{"num_hidden_layers": 8, "hidden_size": 256, "num_attention_heads": 4, "num_key_value_heads": 4, "head_dim": 64, "intermediate_size": 1280, "vocab_size": 2765, "hidden_act": "gelu", "norm": "layernorm", "norm_place": "pre", "norm_eps": 1e-06, "positions": "learned", "qk_norm": false, "attn_scale": 0.125, "bias": "all", "tie_word_embeddings": true, "parallel_block": false, "init": "normal", "init_std_qkv": 0.036, "init_std_o": 0.0447, "init_std_up": 0.0515, "init_std_down": 0.0515, "optimizer": "soap_variant", "learning_rate": 0.0099, "weight_decay": 0.0, "lr_head": 0.00909, "max_grad_norm": 2.0, "warmup_steps": 200, "schedule": "wsd", "decay_fraction": 1.0, "decay_shape": "linear", "final_lr_fraction": 0.0, "batch_tokens": 131072, "max_seq_len": 512, "doc_mask": true, "z_loss": 1e-05, "train_tokens": 444800000, "max_steps": 3394, "dataset": "wikipedia_en"}
Each number is 128 + 24 x the weight over the matrix's rms, rounded and kept within 0 to 255. Layers, rows and columns count from 0. Numbers have three digits each.

# layer 2 attention key, 256x256, rms 0.0376, rows 189-191, columns 0-63
173161168131118137111123105139120121099110115140096095155168138092136117105169116097100113113167110128091099136112101113135146130170163160106155157171162123115129144165108127138154115115126094
126178093091156132133168174155137138118118082095132093162157151155123125151095132112172137122141145131138111102100137149118098061186094132095143154106107121117116146151128143096117120132131128
155138121131149118117148123135124139116076133130135139128101104107133111105118096077142187107121128094104112117162077096170165094100141119113145177152115147121099135106120143153108148144145113
# layer 2 attention query, 256x256, rms 0.0401, rows 190-191, columns 0-63
130139078082130130090156191109128160129085110095107102137125151113116125123134111102125135133120124114131144108155157127140094111130125105136147177159137080120112100126126137138101122110139130
152142137136098110085096120135146149108125102149115135135128098128143105098159134130164141148122123095131144096114110142124100111085178146142116126091154156138135136114154157165094107121153113
# layer 2 attention value, 256x256, rms 0.029, rows 128-146, columns 0-63
086113142140130140162107120139092129134114122149133114091118148163143111112117126156116139122133119139145137098147110138158149118152120154165139111129126157156088111139142158115115143097126137
114133117126175130129118142139120146133134119156135109172124134140153110158151136097149138131149134106119120149142144144125115105142150132107128118121129095147143127074089113129106131146148120
148148128139144132115121105148139089102131076117116122133112135148141129113141120115116159177111109140148145132164121136075142085105123116146126122128172147121128173120113128116125177088118089
114154145100105063123151113167132126122125106149130088149125118115144134136109136131172109092137123152112111132095142132108142107125126135144129088133154127133137146089096139115126092132110166
150126139110106127128127130108076130118116122160128149146122126143083163114116127151081122092129140118127120126124136117134103088120121107116096130130117102130175114116143142108169128128145133
130108126120120115144122156133106135168146135061150125136163168124105161141119110120098121138098133134108122080104121097145104123104120132130171137147164112106141143145104115140095107143112121
159112118130138130123118123115135157104145139140143101183161148123104108132135129126128136105132134125127151129114082106149131132121113132092138126168117087132122125123120128081137120116115130
068148134115128127133120166119113107101128123136154124071142111127127125140125171140110133128163127132107125110122148121120117161088127131136120109117098129173153092128159141148126101127138126
108113109149133141177120163147103136126156141127165133108136139153154135117114103115127143146145105144095141139124129105158105113114117133099146147133120141102137122108120155145120117105107113
103144102132109111139146175154122143119103115129165115128152115158161130140120143129113181133163147138111119135148133103148147068133138136125130117140149142149095135144125149096132126101097106
142107114102155156142123141139128129174127101089139143136144133135112148119127168136132124137135152094114147083147137142129164104163115128141103132150131134122121098130136141124169135128149118
130087139135135158106150129092129120110125155125108109149121132129129140102141142138118177148130116106138115149137129114130085126118121120164133107153094150128115102143140110144162147092106135
134122108155122079122156087125137131207144154114136113157120166112112135158107165110134131124139120134127100131108152123142128118105106138129143137107106108139163140154133129121140147150129112
121161120126144115089136105143113108135120120134143102116133114143122127153183115131089112133126163148128139117123107117165124123092127155154131151120121113095136159129148139152109111132156135
136136105145155144157157154118146136125118100122112122116143117106133140120088160164119158119091085129145101157154124135141114117150088113129108153131109150115123100072141098139136143097130094
135122134128142092148129112114132118132094130119135140142109076133093119128096136162116163096103130153151108173096135130130126112150139118140163128128152129183133143123158168151108127109139144
124106139107101118120130132130127170123109131131124158152145154124134166124127159134137135149096142115147100133164165118135155143106100127139138148114130101165119120085103100124134115124139129
109135118125090114148115139085150115137132131142120131096131155124131117162121102126115102119128155150179153135092090148093099095136125127158117145106116142110109131176088185093142127126130122
123098127123145080145115104174138130173123099150151119135198101132137108149137102135150157132139158135124120118093114107104099120144115097132079110113128146129138156088126132155130115151110146
# layer 2 attention output (transposed), 256x256, rms 0.0449, rows 128-146, columns 0-63
174138128120134115099130136127140116123129122103121134144112106106128139135119121087112113115115113119131149149107128117119117125106130114112116151102147108140137112109123104117125140136120116
149116120123116117131162144139142124118110152120125138127125116129124129126103123143107124123133118143127129126142129136097139134146115149162116137124119109115122132172151123114125120142111122
123123127113106122120125147097132150154137150193122145119146131080113113137108132141119132124131136121116118136109110150166116145132153131093140128129118100152139123127115109155143104119152147
145138100156120138137123136108116125133092153108124154108132162159118145109157119138094139140120124113133122129124140123126134133134115114136108152102111111141121111144142115149084111129144085
127137110153141155095125125112170097155120134119129118137118135126142099131158130102134136131107106150139123136124148138111164154127132127140148108108139130134104136125138140123104129101126125
113158099125162120124128116136148119080089108136082133085081143177122141123149142121152132137138125119139125169145125173106152125146121143154114134126085098132141133106153125115125139096122137
134140154140132145133127118149122107155120123132115154098126120143135140123140133143114138149116117109130122151131151140122104128114149093117121142117158144126122136128102114133119141144145131
158115113112137127133143146134112102125122125107105126155093124137138148134136116107124145133134096145133106151103142150113116118151110120147124152115121112093122123117128133119107131123102121
128135147122139095103118120119154147131131100113128132131137133106076135121125149115145115142097149108147145132118119129100134116114132138106125134117090139136101132142128097119124127128136136
140122135125175146146110096144144117109136121096124129102113138148118135132125136107116118113124092117135155159118099175108086140101097117179111137118074096128133109126140103105135118164133131
122120137154159124114117114140119115099144099161150107149163122103149123118126102128153101134129101150136119124135108113114130160098143133136145122132125139117131120113151125156130135131106152
149123107140108129121109112141142133158113110144138121148140146112144154145106133110123102134139117146122111099117134119124137141101152092091128132111173111124141122139117145134117122133157127
113118141114101142129148149128114131125129130140115119125137111122125095104132112143151127152119150141107142101123142130130153148135148138120115124173168181155088124127107139144130123113093133
122110143105130124148132112120137141105140135102115134114120117138107101128103111135153137118130112109110116129133137127107120139138130100118137116119092113147145102130124125114131116140101142
102069143156114108117098135100120133152120122128126110124150132106133127119150117106147084129137166130114136105115115091108133145099149170112146129119158139107129136140139126154163125140121125
140161140105132137143130139133153152110155128135158147119119165144149129118143118123120118148136147081116138113152138147140142132128119135141114116142117115122145117127096124128125131140124105
126137126152124125139137141124133091122124127117147110100124118164123111134131122119119132115144096112119136126121143134112115120143150109128139111117134133123141145146116147124127134126150135
103147137123141125102124140133113156118138124097117143152107103108128101106113147152132138127129121137110129128154135129132159135146111120129111119147107135153163121115149094127117100111130149
142097118126118137134130111113138114137126137147126112123096128111125155095127123115100093100112104131120125118173115107101128146123137143102135143107138126119135086150122105119141132113140102